Weights of a small transformer language model.
Architecture: learned and rotary positions, untied embeddings.
Training: a variant of Adam for these matrices, 256M tokens, 4259 steps.
Each number is 500 + 50 x the weight over its row's rms, rounded and kept within 0 to 999. Layers, rows and columns count from 0. Numbers have three digits each. The size before them is the row's rms in percent of the matrix's.

# layer 11 MLP gate, 512x128, rms 0.132, rows 408-479, columns 0-63
101:443449484467512444523474495552574544401487406412596472477458452498598485423510598448545553500462573548481603490520517524438460480521477455469466495458518478479493505411513485487510448567554477
094:502507510492534565595472506513498518434547500458450537533491441393445470491453460474528506508512499507547408467498442597487468560513459531470580471489532442448509645441638531450513568498448505
105:555521531566576492558456545440504438526442478529481558446357564502526417442598483512514467474447488588474537433532586478427388518554522533459516471427500547403487460485429516448543472588345456
100:477483489489490604459459625481472415483549484485547511429544532487576391473405517479568522507464531542517473552518468548600416459546420560417518510582553485543501383550558493454626519471514513
098:532570459456516667515452545457490507498563516573522476555534520541487482493573574524501491576427487469434598514506540535539525502512606475484544479609427472501537572499542488480472480465522447
094:403458478561486446516577552468560568514470488505477557530464538465518500589414547510497466403420498471511442446459551565447517515556596513554512523597531518600541588488502456466473475515542493
103:546489598463525468544542541520461513511428478477498420476509550432443483519432491497543500537521508513527516455476508498417576557522535515449552534536527448484548539467569443447464530459447456
104:466409503523542512568506470463540503567462492572532399504546473437540380560515548536454439467439465528459507576564562537482432485504445502464557467490525398494605427508539460526587517547514471
103:434555510539514498567621447466543540518462421515507497543528459442479521515505434484439387521590589483547527461501464611465502482470468522542480543590511517361503488521510462614539532464417490
119:549498494449511496562454536474458504563451542461516528465562489562521484608359455435535513573478470504543580535513475455379536568468543510454422422475524440526476505546483491444549568541522511
102:559568476481508513554462553541411518518563565490455475500485477479612468411447482484529533520499518590559536460470454526481453358550455558453493467556578516536520442386541484520507352533535413
089:429442493497538517593460566567421464464482520450518487517531520512606468460540463501539497523409477582457542467526479575446523550518507564461598476424561521446476504488521550517488515589537437
100:516520444527597467492529518523499503477493464548409417450496479481521448445617581505424396500465472538477538514525503555483527515525437521405584417553485512519530477534498504565519548485481540
086:480532513461497464484487493521457402437424511516485449420491469484514431542467539498529429515493516483518450480560596513448541518534541470517476501448398429546450528460526457434566501365558550
103:447481493509455511519483562492426559475526519477456537426591510549499438539348498562582535578478518538479555508514524545508492526507420511458446471485544568484507502514507400548575453488449452
094:533476566517481463497480479488506594443542443467492491452469435379574561486493495462579429561473491575550484600529555549433467512528520538484521531413550512563456564505490470580551484468538459
103:525452503487437606506537481509545616465543624448469464506484485444491504411524554593517532461466482597486448492464496574464406571471611352495508426438504541569503500545523513538450484479552532
106:476619526543435505666487459479498458503431544543585530406547561478475519580426513604519521505459538477488608542505528524451519508566487574483499460547504586550509506519487481392490536478444518
102:508438477570554532531516551510564491491467522466510526377457362500552506427539493544458473501547419498542530550571449515510407507525533529427521392395472626595541540473497493486488469491486464
105:487453508594620487581495482526499523535456593344578529488450510495590474473394521568636509536471444549547538486525499538428444464504464508447488510469480565545511554600436485519536591544535440
104:494508460526504566450595432423458474445452549408497577512568495551551367467544527522482453543488496484517486506518450536407437380481450480499538450462445508544499553526501524544469580429457499
111:575540522520496505522523500524554500572420443524472538478400520566495490503475555467544463494455452582507511459488393535516466507512527515495473545454524491492468528495340504556563419397558470
091:544542433549554546565482554489548555553445543445527504429486480447542474569524547568515523567504484520472499520500621503435482496473493496515573511551547532499477487518331529496535453500423510
107:462551507561549550491478566529572448468547477384461560555535462488516394561490517537573473492408575520441567478513511466437543473582487555434467478484427600486490482455514459524480574529391576
107:510493474432551575558481603495575475461496586432400558526560477508372513466537562480554454500446442509484520432521472509489483576456440524517509580456483500506483598505555468382459445548451492
107:456526514600465559540493597438527568413478527464549445467376473458547458448502478541429537541516505516508453557596459589418489463392538575494494369480466544521513549477602417510494490439481502
100:475481474525584475563443527530497534587498472432511592447485494453554346529447490535425563562501468540455446614584522501494521484497512565444564456556542463468502579605633559499547501518503470
097:476563531528562477598469515527464515490480642463514531510501540512542430435456469552564488535528422561554616464591429590498484534440527577432506477521562485434458492505555477413543548484415449
095:471505518458554427537525541503481553505409536517448504526473452487560574596515520491478541598575550501564450429509483533463464541603499468395539545391475518631477601536471566494547591502495519
097:501521485466581510483448493543585583542466611546471680517498524475475459501507467501493484557465550421485495506543489535438534544472430464502537517487508627467462575469493546558471519452483375
107:445452502542506500578509476539456517430516457459525488552466428436572432553564478501489494521463556592512483439491403477416473549472430425486523562450558483457417504613475458439523518474486496
093:496485532503547510556529501457480481524479615443545495367520477369477467503453491617558458540375477518532510521441480575446390524467434531442463515525597412510440562479459459457606562556422486
072:487479536525513544346378502557520489473613534535483544523518487471460569452477563488549516501540546508494517462491420451550518479472540457488554443481470511598584469503395426564511507535519558
111:531410543463502487566399420507444527462476593464496615444510491468543430559495488594399521537471451462417600556521426567475487507559417500422527497452550463450498490467442414450466413472571545
111:563513476506505475608557539534417620506482505452524393449570558482417511503512540490508511485366522576542509527532487567548583497511566550391504519532529571466472605521479488509472500547485408
112:428510499505497576544523478434517480494493588441501552444519419440553529499524479430445446527468552540460503431547522532411463492505521351480550499447468550512518651414448454420514624542517502
095:445571517515546517513555626512482445525443449447445444505482509529530512450564427516452514506465581500466417490551494552478465531459466465462465472482538629518468584479529557539430463471386517
096:535482566485456629443478570474578466462502597465497436554541536526489471416475544528536495511454504561443513538531436475437505468438510538431461522595487540482467546566606389506557490480487458
105:517491479501491518570459390479575437552543533498510611478519465528617451464513474479415498570460476537549505565554414541468421499527520465468461412446550521435500479545501550481647439488462472
100:550507455584460472647463495555511523561457523548471465433411457477588457422436486514523468466451482492523357431496453507499505503477503533569553473472582564489472483484520543420597476507455501
111:479474508479579498478522442478555495499541525500548496477517511416410555505534524498568559569504530536484505558513570510364456525571396584457399429488514515513517623545531448394502479568449442
103:575448506492481621493431546505534549410505450484454508505536451436405463541503557554546519586418493465592492534574583521522447483527452563497476495466514462557516562479531406500466407469511426
100:468583531538549598494475602583548502519527476455467429467382481480478474455455486501494420429476471517487398454599530437464428473626522491510498426530456405463487418510530406486499513499518517
101:473527438542467487595475559470470425493519487455419503469454565424429585485505463466503516512462507489455533501500591536494360521499436443530478518542607490515591458437548580420466474417474451
112:495431496449499525628451540472543515517487532498498511456459540424450465484544474602513483447440496495547462470514512518551389567531478559456507503465595554549473513465496499401500574411379432
106:483484518502576583527472583531581541465424593507519592449499538382544503502545478487499437485546482518479493481527500440470456553615457558579517497634489503508472553518467476516591549499565534
095:476503473435485458525595521474562560452414502472582438547417491472522524461441507461406478458446487542547563453472519499473539538595449457546528563414513501530514469467516500536587507434400451
096:484493550650504560565547585541399555525440487458524564487527447494511524478526455512456543475591562618540489564476440572539495520472500513539493495516514611560511631523531471538558522447558470
118:548462572485557516550557401492478522489430485331511468451522482371543433541467462511448601563503476539561505517544465537388528510547523498465410479522535543523476483521489428446543428439492512
112:491508565506521500537445534433569460477469529454566526490497443408465486422552522519518560494491549549451438548500407515449496561509437461384491529451535471406479467526458461546448496542439470
100:476527557523446494540527463501549468556457502487595475475533428488620411446552560565517519459412485517518524537451583554518545513602480532461497330471543586539489499528464556509526563444517509
097:436475518439406596507498536490567578525424517498473490479490422369503428491461591489555519538412562477543490473448576599578540578409472522500520447374535598566554441406495521487515538483446539
096:445583453580513493497530427522499555442524567519515394494519424428539544541620560593433466515460485553417485541524507614454492519541472480491509481462602512536555549483535500496477519509528420
098:573507513508557461496520485438536531385447520521528633416513515468518447454498546584479475581504533507424523521546638558513556497528485548493457451509518650422572538443522455500503435536527487
111:471567450412525503535595563514562633485481488413514488487525442515523473516477504517522479418508549564420517476536444505418421429509437547468482492458579461481465566559532537525478494430467426
101:457569609460494503520522502478490542429525549401643544447504484465577467518459550491617435541472500511432508423506446427379527510531503450467478420437567440492530480616540465502403582466485444
105:557443502513564542560473500481552468533512568520437500489554524435529513531482587514477515494431430503455510524471536525475452475552500519552528447377502490566598524531502486457418434531418470
098:528575560464504585506463525535509624477519537581530545479564550527596450537572454556635595473478552488429473537526567550451546416580496529428520494510594524537469560502499489523407429601482455
097:407519474492538453552539566493497421471503586503551533472512492432534526460464555558494446512514502540445448550496374490506468655425464528484421582554532519522525496500447422471517496646489491
103:535508497498476512552540527506439560553499602463557473480468452518549480478489548574610523510443457600547528489568401491425504513453556450442475459398514525510563481580526554457448380519437581
102:497464567495528523552555547520464412487484511417567499501489578373541484531452506592464544534391481520528509517510481570529469542519482453488489497488542525511521533507589482533438409474521430
090:365434509444531574566476594453494520523564451546439499561428495464482570555541495523503498604441472471569497444464491606458517506562521490530455463332565456526479518458463476351447459473514533
108:441541471532593521586612448494504462608469483487397589571394539411511441484476505553639414516500555397501577400499456509452452534513478571549529485506517530497526541444573485470525583529502532
107:514574548629497506520539449536481418484489462476462569427497508545478446501512550575629546441560431536549584467552557462510453471568499532500477503505521620570446618482535504565507472491393478
113:427458489498455430625499560529544524460501427532502440484413500507606429552415478464571484426435526469502474556514533600453488541518441503488492591487596542488510505505471543435524514431417500
104:514532568405498452539543532436420480500471406463496475434468431520541512430479527459454476577422560494483595509590568569473529435474499507459570444360506568418472477521498475538550621518409493
101:518534497528541548480511622411560492541525539446558454477491481428580503430461489440433492461444508505419503535526428579408517514489443460531490495496505653560563446558533395572498554503390501
084:527554526446539440506399499399471501492470433530419480512521522434470453447435528495423496592502461485542512552508517503538448552541441552516443441615502525485571476450545386507434443435475459
104:495521443477518485622511569549440509559460515458485514493548376409495444444527501469486393530409544561517564548579525483525478482542403500443495461561543561488425669490534498485563565562502461
094:532443514497415666484552507497483469429515450435471487577528417506524568488527509394584444504462588562516452491497491521487533582503560274439453479378503474510470478502459507504481538476462493
114:502520481497540485539627483514527404478471505478456488476530483427441424458463501503610495576482410456498486533541460480487441572530479494407454506478523542546503549458492454471465540527486488
094:410522408516493575509416501481471471445467429500517421534551366489541407468521445443466535554519473454511530563517533547468516524519506499550540555448510434562477545502535600415488537438506490
# layer 11 MLP up, 512x128, rms 0.137, rows 408-478, columns 0-63
099:537479454535488442520478535448380432456462454512424486550519403532562459574468550446463498503460536502544435456456508615516431516568483563477526555421536464592492522514454551416555546484528466
095:445590535596535433428564545481499581530534522511526426456530447581512465474531484467443564530465463463432480454488512439447500413488458483451391540465408526519423532444483458597443523464449533
115:516519458476422537487500527479491422494510525505402509530543550499415430506517414579606514494554461473582493530458537500505421447516464522551561518506576553491465414498480586492548492521509523
094:582443498567497472392508450576539458472525447458465606565631462592554508520556493467499552531356470510411496481487556503506580495446482586486506486530520463526502552484461474408570524486456489
088:553544469464458438505578461466392483546528544533487492456540487446430499458560514571438454470522516529502494517479360555533535490574508551476497450486504464492479534552489600524508550593529357
104:456500562405440488501581546507523439551544445531567570438430546578466532526432519424520492492509415407508562478532566525504531504502467531544481447441577600475480536416524479495555451507488496
101:509482545502552487515483485505531493411523457346520458543522500507501542534432489453468470570531618541543461491466587457471451543451584556475592557411504403476447439550542498528536583586527479
098:487414513498520514501485524498543362469477499457499481509500569519618508551468571538415500443525577466525526516570502448501407451512559466463476472401542368444470557551483493515535578492552597
100:527509482431514586465432489496456577562501639515559539454560544573533498454510486429613476444410458553472505486531449523507438495495510556421553409467530536552582522473523579412515487424559491
103:484464482498501454507487541459481479522521345495481435491562416472452491472539472478604515620453436594524536426452518464483552568472503613530589546456550539542530593514493485468492484605488521
107:507495502554522465466590506532499450479545513483519447474439475604554509512580561408446511602497521497493507523468465478441478501430472482477570529487476502520410457482510530625494534608452538
133:514529513553455410580440471538493549455487551460517421572493546449475389478460509473499469567536517502491457553451471604491427555438529576523554539585445498484495528592563599489475512551581533
088:453561546524468483520463550490515548534570494415482564539475537466496479481426512455571454568512459478452514484441421495552480474527465408499502431549416389565480514582521405412465532458513460
098:473502493549482567469446485568458468463509487593509472466472468468488474475399497515474440452446521492545401483565560490561504458506489380473568451388491558543510517501453502462568503499447600
096:550622445575556512468531417549452420415553598542451439416407486533517567523542543433507451597484510509576416452447442440567507454574482510499436492458571546547468499512558447544438528522526502
089:401437546505493465487485438474530493465509493481385511485519559572393483496523462459520522586535501401468520511493463482429557470507544424542538402523469506477557477468564455481456510540490538
103:541501446464514506533515517449500511489514529520592491509518549486532518449512486531524522499366497572411471395523517479525458583543574406555512453540494529468456542510492453550516507506489556
113:530534511482538559565448516487451465412518470376501460523508506482403557561483533482491558474478511418527485537438471552433529410549524483435517560529451468475442477530518551536557455478414557
103:436522506507538362483506496501430477443512525488551625521479528432577500549431499515457415571498608458548499520522575501503479554413485485575488461453457457491479524442547496570441483494499504
118:615597476450515559475524565521502578455466557526491504546441547458580491456494594502440527464616496464530444515465485484430517463521451555451470437515486533567484516447573497595467497508580473
106:587475504493502500452522538549373442567487567535431546409558440502440578474444415554578530493576430437541539509602515553476481462568548503546544550498426435471474458445490549471513492496509554
103:481494537450611527498526478512527538491439490557430620461461541474551496534532525561561491493425542588399477533525519509461501455448541524560443551505530536605450534486488512543457530504500485
092:467555474475499444556532517481368380592462454559485473506526501499616497525460493610474479555488577516493496434428540489484458527534505403522520506503587504570552527516435426476504533525458472
097:528466517536348522478539527435517636478481467520559496422456495450513511394526486502517632463515519520487496545515410541483529516447513497492426547530466506532563565481520508506561430419580372
112:542491523561459480485524526518543568508488471353469608457574544472484542420539465550451494508556404480497417554511461529514513510518499502459462523593453541521526451505535530432402487472455481
102:504463525384447510483511470537479554428598522511527512490549566484393471466477572455469425466568492519565513402463595500563536513524440548552472586608573556392523509558537500534556556583519494
094:529494459510539483540473537557523550543464584543588421484512493445586511525601504376443428629537590568520474439517422418487430488467554446517558543430474478461572579414530426452556488528541491
112:486531510471464538462524544500525651461622523481438513519544509438476558522509555486442532564499509527518403462488457456398522548504457406510480534572541470510561450487447464435390582502478534
086:519453469435425605433429586545494600476525306531482505568504483389567478446511519501576519508479527469472464476484493569459509461507620500520479588414563445553509502493476436516448487461483465
098:458522391539543390527467500442429602461418488497654465418471480460460499452405488434497520507466536607572502524533491465427556470505436465436578508537486402553586510534513560443563436540562490
099:530460510523538584541465451534439456453491599454486535517448485547442530550460480526450641541410511589438572516531500548455432481409426473415515497588581551456501559400587545435474557502519489
114:577419469566478511515426450499531475414557482547454541549503560481552478511449457467577518511461484491496481482494479466463543519469489469531568471498446498465576485510526569555499532573512559
076:534462524531575429472448445476496542535461568408473577408488522505493482477485578433484552618422428539469518421434493440439588507578549553508503443539477509430412535428435435486558539521543454
103:558538487481503557449413481507491462542537471549490447609530535521511444550508496556435515441468525514506471530467451523472477567546475481598531618516453538497493443352532489459471478485460522
100:511464425504501483452629594389522514509444511524481513506397490501420522453508538480506587521440485520498549528446458465442556445510574527540447514458509488451482551515398501551540498407491511
103:475446581519421407456540481498527432495561389544512535432484449539607539491549521506524432516511531531515417485486537466506513437416569477502486420609556430506583464489498512485538456489540465
095:465521552513436488479464536621520438437528536503448452464499609554421433573522429508526455440493546471538471508533453517517521482403544468477504544521400545528455488483504531529453365505534512
090:500582512622549493483429519438523470499527478471522438517530577475543489430554484526512476459450526498517516414516368468489585514550515467503468448447460374466479515459538430466488517500562490
097:459558561523487568487468550470588535479530521574553535518464436412536534543503521502504479505534555439511506470442557439598455496455511430548503465493550577550496487436467519417497495580453498
096:600527462518398491525601521464468646528427562512460519541464487421531538420549563548526434559510523495446583455477431528477551537444521570481506467467419602481404516583559497492435485425474419
100:503435426536503508500437470525445481499463481465458433394450503474433457496502499559451513529572416370437501408496569576481442461515496595535543491512461497565567548548553524564537435458576537
090:451562529497480472478587576460424463475442463417457468488530424482425489510582415548541480510464432500455400419441518587410435492490471499583573458593458427560525511462475460441453568430478441
089:448540540439472426494554512454485463421533419556501472512577594502533451434557467602476531537470527422466492552419518498485498500449516461481521401435525594552428522503451478494347527490462430
107:454455529457470558445481477474519478526527434411527473481535500567453553430479545507634483604594468533439492517542462460600502431523527456564522489512517365430520492562529480519404558484626448
113:455474447603425510558429537500535531469537507491502487424493510475560478491525505436377489473543539313487461529522529501503490490494571439515518554490529397528558464499482525548567461461461550
094:469509494548522446457473429386505611468500439471406533491475619502483445498543489555566504502531502495503495486523479536578478446491551518515468554502531452431516530531490502528333518460415479
096:397503410550458587515550517459492493599519505506467523516486500489597559543503382530537540567463457536422499445445505515530469505536550499510532555440519480439454483481359537452434490427530476
102:620419436501502592579486468474569462489519459547454567421506463509456524479454547487566495566455397553455543542552562495553517477441563525475534472457408480555485530513423515485447358484449489
107:414490556430445469468536559531533625483534512562482577575517520441421492455487487507453546475584513433544580578514414515555532522503585522504445580549439428382431536442574517456456496461452435
100:611572497601504591513415539408496454538548542455502474545471487554497518379452430454586428405438380418461449451467556482494539425536448535548436530573557522489524441461505492498532451454448553
097:594522531435511477507491533510381493463462527509420434456483436477487498439523530486517505558467499460510439550500517538530600563413539527584521582514581464577410499543487489505407455477492556
095:524579470600538487566505503474478552556526465550361549467493482564497523440563461555451516599499504530431428497531534483465489465403560630472565461407478533455505455499455485501504521500509473
108:447501568538530548517507494410474515580480518540582478552505557547428539539436521430579528545551456477565563398566488416542544489534521513494525433471486458477398411537498512541609523439459504
109:433487558491401527459510481556465668459497549495531474504490547488642474541591492562529493499590499583588505491519537530486539504541543486476502465508602462475465462428489439400492439494544515
104:576616420538460472496590520478500610477465510440556527660557538478537503517500454433462470440540503548484448491454502476493452422539542440479451428544496440451489437525512539593547484438507592
125:593500456545485507491436476507441552465453495537426470534540481594500476495570554558474393487419420497470499502514521545621412488509621482605546496551488517453544481476497492509465489531472568
104:550531565482573538429550509459572474518501483441507571440459519529489486511478507553610576424537476501482502570470431462497440563410514643517560556512560617361436580503488479494520473447514560
094:552471594445478546570455546511496468534477396549544577562474536513549506475539509478407679595449529503513480567454507406478490547445469486465461489479488487561401411562505516519455457438521503
103:456458458491464544477536532455519597577395421522602424509582498433535461500522525559455444498461553444460441510488551517508587536521533441527548528484467466484475518466559597433504448488602418
100:481432367554476488542518513550486511538448405526498606408569417482496461467511411531529536451523477476494535523500545506461491588385517529517501462514470531465481516504513551446518443531498487
106:458428484584510499474538518514469531531506576510469587494503537508497496599558582443448518442474566527592560431473483517490482511526530481471518541426542603443487540364583444566501514511458555
091:492553592543579565513565544471480502524458513467567465531528486524569486593545465527495502510505552585585492586531438423432503474507514486545427532491522502536501602487491474485530435539435483
112:426478513471480519567540479507508491567421464467491494514530549506529484539415538474540453486460580434580526403444470568515565530534415491619503491658467399508518487535453529474460521493533566
104:531513479516457501496563438520423475499503466486506495483465465433417480434590488577492487526504548519469539288429585447541507479551541547476526402532617479492525464528521516560543543479504502
101:529419429543527414475531361527439524585584452513496566509452442513486590550513581560515503507547548514448456541431531442505504422449525483571509441472473522539526554495634456483513449549535534
096:509453553486449540544557465519536564507421496467493468570521502438525452522532445496540464472479496452487511471524466512519498479553505474404525416476574490545491636578564532477545542467535496
102:478575527516620580519510482498503568520573539440494552520538425495568477505473501515595427515422428589582466467567364522458472522558509544552528428497516604491503468523554401525429540514545529
087:500542465394558514466458477463434442563549425592458472479542595472467511556451438424523489472538550511456434627493547409537433442500513444520545398510527513484494546525482450556456433516403524
110:559450482467585502512537511495467453484411596554544503446570499462466386456505491541460527507433504529476492640517469526532452497535471567454485525449486519589466573579498452476525440543497528
095:508542553542406521463413519481459522518434550561519525506471484521548561499505413473497470438530508476546532542528473491532596437494466451476516420470452532544454519499390460564469528494495448
103:514469465429553491428358544434459485519488496414533492459508395500479519496511468551511561524513500510540546556456543447582528415456575474434533439436469505535473447416472525524582446442480542
# layer 11 MLP down (transposed), 512x128, rms 0.136, rows 408-478, columns 0-63
097:493507520512503560550521488430483522560574488577557423532457477465498447518486477456467463483428554549544593497646460471557427397487512532437525530474464601496468583554517508459513384497537507
107:409453556537543496678474537529552555555483525521482545472521455518466427484456544508490471584463479450496549545624507505510464555480452474490507518433468451463476546523566528559512605542442453
115:566470462412447526636476547530461616504606439530518476534563488531445498547510515507586488480534539416532536459503482501428533497523456485522532504481509488514416420550601591562588500519532495
096:552523515516437474609504492439476504569492420491485519522502514457475572499476504426514446460540485523482568479498517485440576564504465462431562519507385471487580594545482506473432522537570534
087:539537448482535579566478501478444562475440443467509481574463548510466405460498490457457465609502442488474589508459541499429521529472549457541514521536474410489423494449506572506500446586596551
105:461517570567497480651520454510565531541601508483490625358469509429456435521466519467446508475524464485503521508581504452502558546485467501474389489458535525462482574431472426469573447486479431
099:410422452493495505474479532433515457591471546460516484528424521481464603495443579508509496488571534563555508428514484444451608511551489530504522505456385453505545516486583533456460471527513488
095:456436510496430403452588473563506455466561586536488443622597497408498444608543483526447403465545470532514455474444555510465604484504484456467420533503481534527515501495501532482457458570588471
100:499574513515476400627465517541481468478461450490523500564441504505493522481431530470533488437441486547457554503541567549490490597466517556521493434472438445575476422432436427457571493541506479
098:516532495481535569542512520539415528586416436546567432448474531449515540545509440556540396472561531542495521554516469546525499470445584575480534495363567475493492567531498501446496569484495493
105:457461452530492452471546520476526457472462418488512451563564482497503493481568400440510520474521458433551429506538436447484470547555543558524447500436513444442432508495509493463467567551449484
129:553502512502406372536420552490508536522543485438525420615469539485414466483399475496466440502552551469518496526553586495522498516412485446579498537569525472533464528584535559433470564508532463
088:497450536403600558415479535498464498446494450476528504431448519492562523447488505553512467501434516581492559493483532401550503522528495507623519539488513486455461456608508500497493545498536506
094:530509486511465478301535515598506567474594502403490540500529493515562529413580513496486536512535580479468512565474525421474496459482481580429416473556531582462497511547373533580445483510475445
096:468493483467497489716484527439574491523436500472480539549549499512446449532470446474553550430522541509458426440508507593504489534479533501470530502480388493525599510520541514445533502574419537
091:472552558570549520777452536487428480497554524471514506439521416514535550511452505531479572617458455521470462538651481517465506492446481528474511588539498524492528537523437533530482549510518388
104:443509530565588454519543455482497507570434495497462380477567484506538511485493484421480531481453501606517446553441494533524469516465421533420549541458541600512476585526523487488487521491426506
113:466463502533476541484523521538455583489571536416572455524494527546459529548510414489481441506513474387537457464584469498497513512467516533548523555502562444434479463458512585501507514494521588
105:489427483500535428568596541498462504392573455574568492486502482472556450513459537498473466527564499473463547539552519535485438500487477488507530536553518461514351422528571535423377484560531646
120:615472451414442617377501484491502451437541472534547527577541519476491574569415463558424471512575498463483485489559542447475520493492548532555499472502530532539567399407564474520457476460478491
109:458539481453471589644466505462559585554581525560489433446466506479504513487428498544431514493448540523554539492511510445502496529464513539477482565515453520511465472455455557493519518591458519
098:542506450533487443320451436496515490532520410490481545442587525503480524376461496536467544537486553553515450487424516476513540521520466445498495481559469474443497486626581566456605481494416507
093:597483555514438470540526524521476529486522553471487431493545565526528495577469541564523517556522516489477485586517516431452524513446584493504568554571578543474486531494519466482484423554520503
095:545619475522571498525571516592535541530534516502507503597484486511449471546414553411515481519503446441505365472525496508493525541543408501513451538532557467541597470475415512574447542453502519
107:551454401482465512408497502462511527549482533521557613500441467455488576429529543480498529550547556502488459456532461525549470477524499505408545557591486539491533476468574429426436508409490513
100:527500503536536495508549527454558594476588428465522466554444488491434593405460393488477488497507530481488548646571510560480499557449508435519557498530547501500579504453575432489544437566542484
095:500515478534473546425571438454508474564453513487470448513512485493547571473608404545393515502509532460508394502484500506537546437516459470415452543448455464548517459494449477496407453473518633
111:479583367475482442464513515468507562402560576554528542507487454563423581516566561492501510556475381499521479482571519452475519466522484541624548484472502406499500575501441514551444526509485553
085:558489496510435472616567578500452520548436589440465549508485498447441493502456552390564573485481505507575428512505529469478471505567443542446527493503419533486507485549549568409522514489421431
099:418511456490592427463481496488520557463456471504533634445527514532525542504489548483590480536469490420435447475501549483494499492533459482443496500504549534464465570506531472538427610515579516
097:487520516634543502416521494425395500461483473517453528522467508482517459538579479488517542519457579474555455503527513496506468548457482511541573494421567497407599444578469448540498424419613488
111:485419474588416500663452543483486462483490535492437532412505518525515570524450530538469462492400401547546595525606516444497446497492503466549501501511466489428494536516480568454493454479422383
082:466492400461406587485573593475486514507565467547508415609459532493516472541537458586509444438603555537591556553508530510558449548458428511533452481457524485561478460552575585558431446477478581
104:494515488511514496510472517546530412510385522519522537459579488530437427475450423453423489489453489373450518545491508541583506555477539619482410442538480546476417455550587542499564546541510493
099:526475461469589454514499545547508508522528587504458453570549517458454463543500507473530543495419602459509556529435500539574486544470572588356463513486481481449500620581472572502504521607447504
100:579538423471598445545553585513535501548605482530514472482458406471508518469400457467535487415606545588415471536492502530456468549458547486535476459518498471539546479527431564585496497488489585
101:505532470440501481506401485521534432558539482495481526456466472527426495490441544525490477503515519440519535525385504452471495505556569522533501567506454435530602547514485662566544469570478532
092:404590587547533442302507453557467514508607489506560635464461534446494455498555511427481490506507439452517583559510494451498447440471460500533469479405572489496586508493465518575433494502415505
097:522492520460427521510418568597464473438537506506438526532506523487520504494515536513481428498457442520526568371521477550569521478494478463563538496470534504505537463477487453425400530465561512
095:533523510539539485383518514465532482502533566409581454468514563427452608488461400515512429557522370496582520492479486584559491540527448524526534522522470399528443545554497457556531415540468480
100:494523450480509492546456512513395610529499481428503450561611560582558534455486477498528562505478530486515490587569487434507479509428427548555488560475480547520448537566481565456485449587532505
090:526416466441446542504435461530535490463496478531548514544590469481527472530431608445513476569494491571610604496536557431556563536533514551539490538462492530518460593536605486468462499500480427
090:535471514503479527564453501427467511540410501564429464592527453510480513529536517510396474543529541511500506528561576460516474510460537500478535537520444404457537452482516461457595587526533494
109:508507470490446437600486473533468500544437527442462551529506567574534592446467465526593496528463490503523537587568480507547454498575474493488516472523475412551543511558459475535364493510571437
113:481531486539499549650524523540446508507501474530488557440418495464532594440504476391508526438535474520576462565455534466438469586458494510481529543601551489439543547542470592521608436480486393
101:452501529587505531484537487495554484537530488509528469499518533494468546518483532443501617444506440493507462464367459500506474565597492474552489510463576524430438428462576424526533436449455467
100:398509417592574513458455529516481549507503532536449424512511528566566498423544489581506530546500463530574505451575500398486518462521451545527516454520583435520481493461499463463467470463520466
103:458514509520544464579515460581475493517483533395549541445576479431578531592519473495449539460546534606553471483480477492470438501395430500516446448553486517510499571441490479561498431543505385
104:514448463453538448585596568572507480480493590416501500455589532541496500531471414556430541505462515451451508567488565513489498474576495470412485596454547532553490469489566460455488512637498479
097:440457463549502546399562444594486491514556489524592459508438401521545484603439432524523537501549478507482556555486502550537409464596576526564518530423477474465517475574461554486446599383544533
098:500482420514583523607511487431516451411580474524575507465523401487478619597519483531444469493455609447520470496553502418540458531502494453431466495517520456451553583468632460465562595521371496
096:526552644419385575453480536475511511591494496515460452569401453454543447463530489413464441525571518554457511586532534418463501426458495521454561470494490444562546497582512508500492547539473497
107:459577506560558463640511492495456528496477531501538464488599435449523553495553522514522469562572535484505496484545454567514470448549519521458526542457601512525485466457578607481513624480432500
107:522492469526518520413529468485506543428559533417579535542520625474542462388568478545536517457586495521434488421404496516540539527471484475404519542501570528479538487444533446549555398518534462
104:485529522611397569452510399575454416491504462582424494406461588516502549560579467449449517520485478464508522505488521479530510470494524500519430499506484480469523548530562466470449487510625534
124:497511476551435543435540524588470491470608457505500524464528498504495544464501414502548447548461495435457564599535495469470486429511582492576457529452473471507606531555497481476490457435562582
103:488518527383417427536565528546533437450476546519478547433443522508427429415422417534488543510492567615522504559444510375551494449485528566456425451459478541540443577567518497442558510496514448
096:586544553547406496527502476503488460494434454458445472449542515523487438494484519501519491469536577473583397468477504562457548476577410425456547515507430482511514485399414474490525475557570528
103:573543514508552488641503509510542539487539511439491514504498437483434550455413412566511575455446513510554581518499435360539508595473518509494548529469434521521441453501558520414518450530443506
097:474515445410480416566531441583535504526485452400526492500468525517508549507568551491541507433455489602455441435510479466547497480504551504473544509511554411486555578561524570493594424455503513
104:501510524506521468574483499511607498430459478457427594445464467480483433571559599450512558526485518446458476436499510432453486532468535497404477496526474508549486402442413465599481516545478557
091:460520457459570588376545437446482528417540493559502569466523572463540542566559468470523528430514447463543550496464478416486467487416558463523444552458497400485434540450485526532412529485519492
109:516453614474423574515533479531547462487599504569467447508466474540559405497560536530490564455506527478600477492514459469425488434483511539578500594532426488511438612450484468566393477583505499
103:499498543486466476327492568487505493439599556521464508510463551550487484497453508499588498541544478386526471499555441476490473454460465532551520464506590534565508467447426539549449489485447485
101:526488487491520321509514471494530555558476496479455491550537490522491507534569474552499465532443490431442397479610520539561439515579487480516444557472581514496558520480595505453518585474479473
099:414427530428459353528531432417394417505542509435527533393440503490561492420432617483520458524519541561463475514468446558528508464422546480433457497520512534455535523532510479498503499442548527
099:447463514529529434411520447488605446560635449559580462510499492567436506560534475575504594522538571507583490562504526516565487489516490382483507518503458493465417524493475431499569512496555603
094:515523433570481452388542541566574470467528502563433541481525506489551561515527498452545538420515494492474475436526426445477489507573459500543535495449524449517432501573486646561544485498507512
110:419497517568449512361541421536556429483480549499441538460562580511452562486497512513548546389481489401482502543515483461477499538548555534483441543481503498522490432514478487542408450437527499
093:445467532558572391584422508537443526482547449477554481454521533502392462450455537542451531564533560528565478556510499467512576473457565481491515460621485601483539516488545458462633470503551496
108:578478559536581444680487504521525588499551427547475536454557483475551487417547419578476418459484551453494488604471515505491408540489452509475566474512522544477496553584529587514477556511601446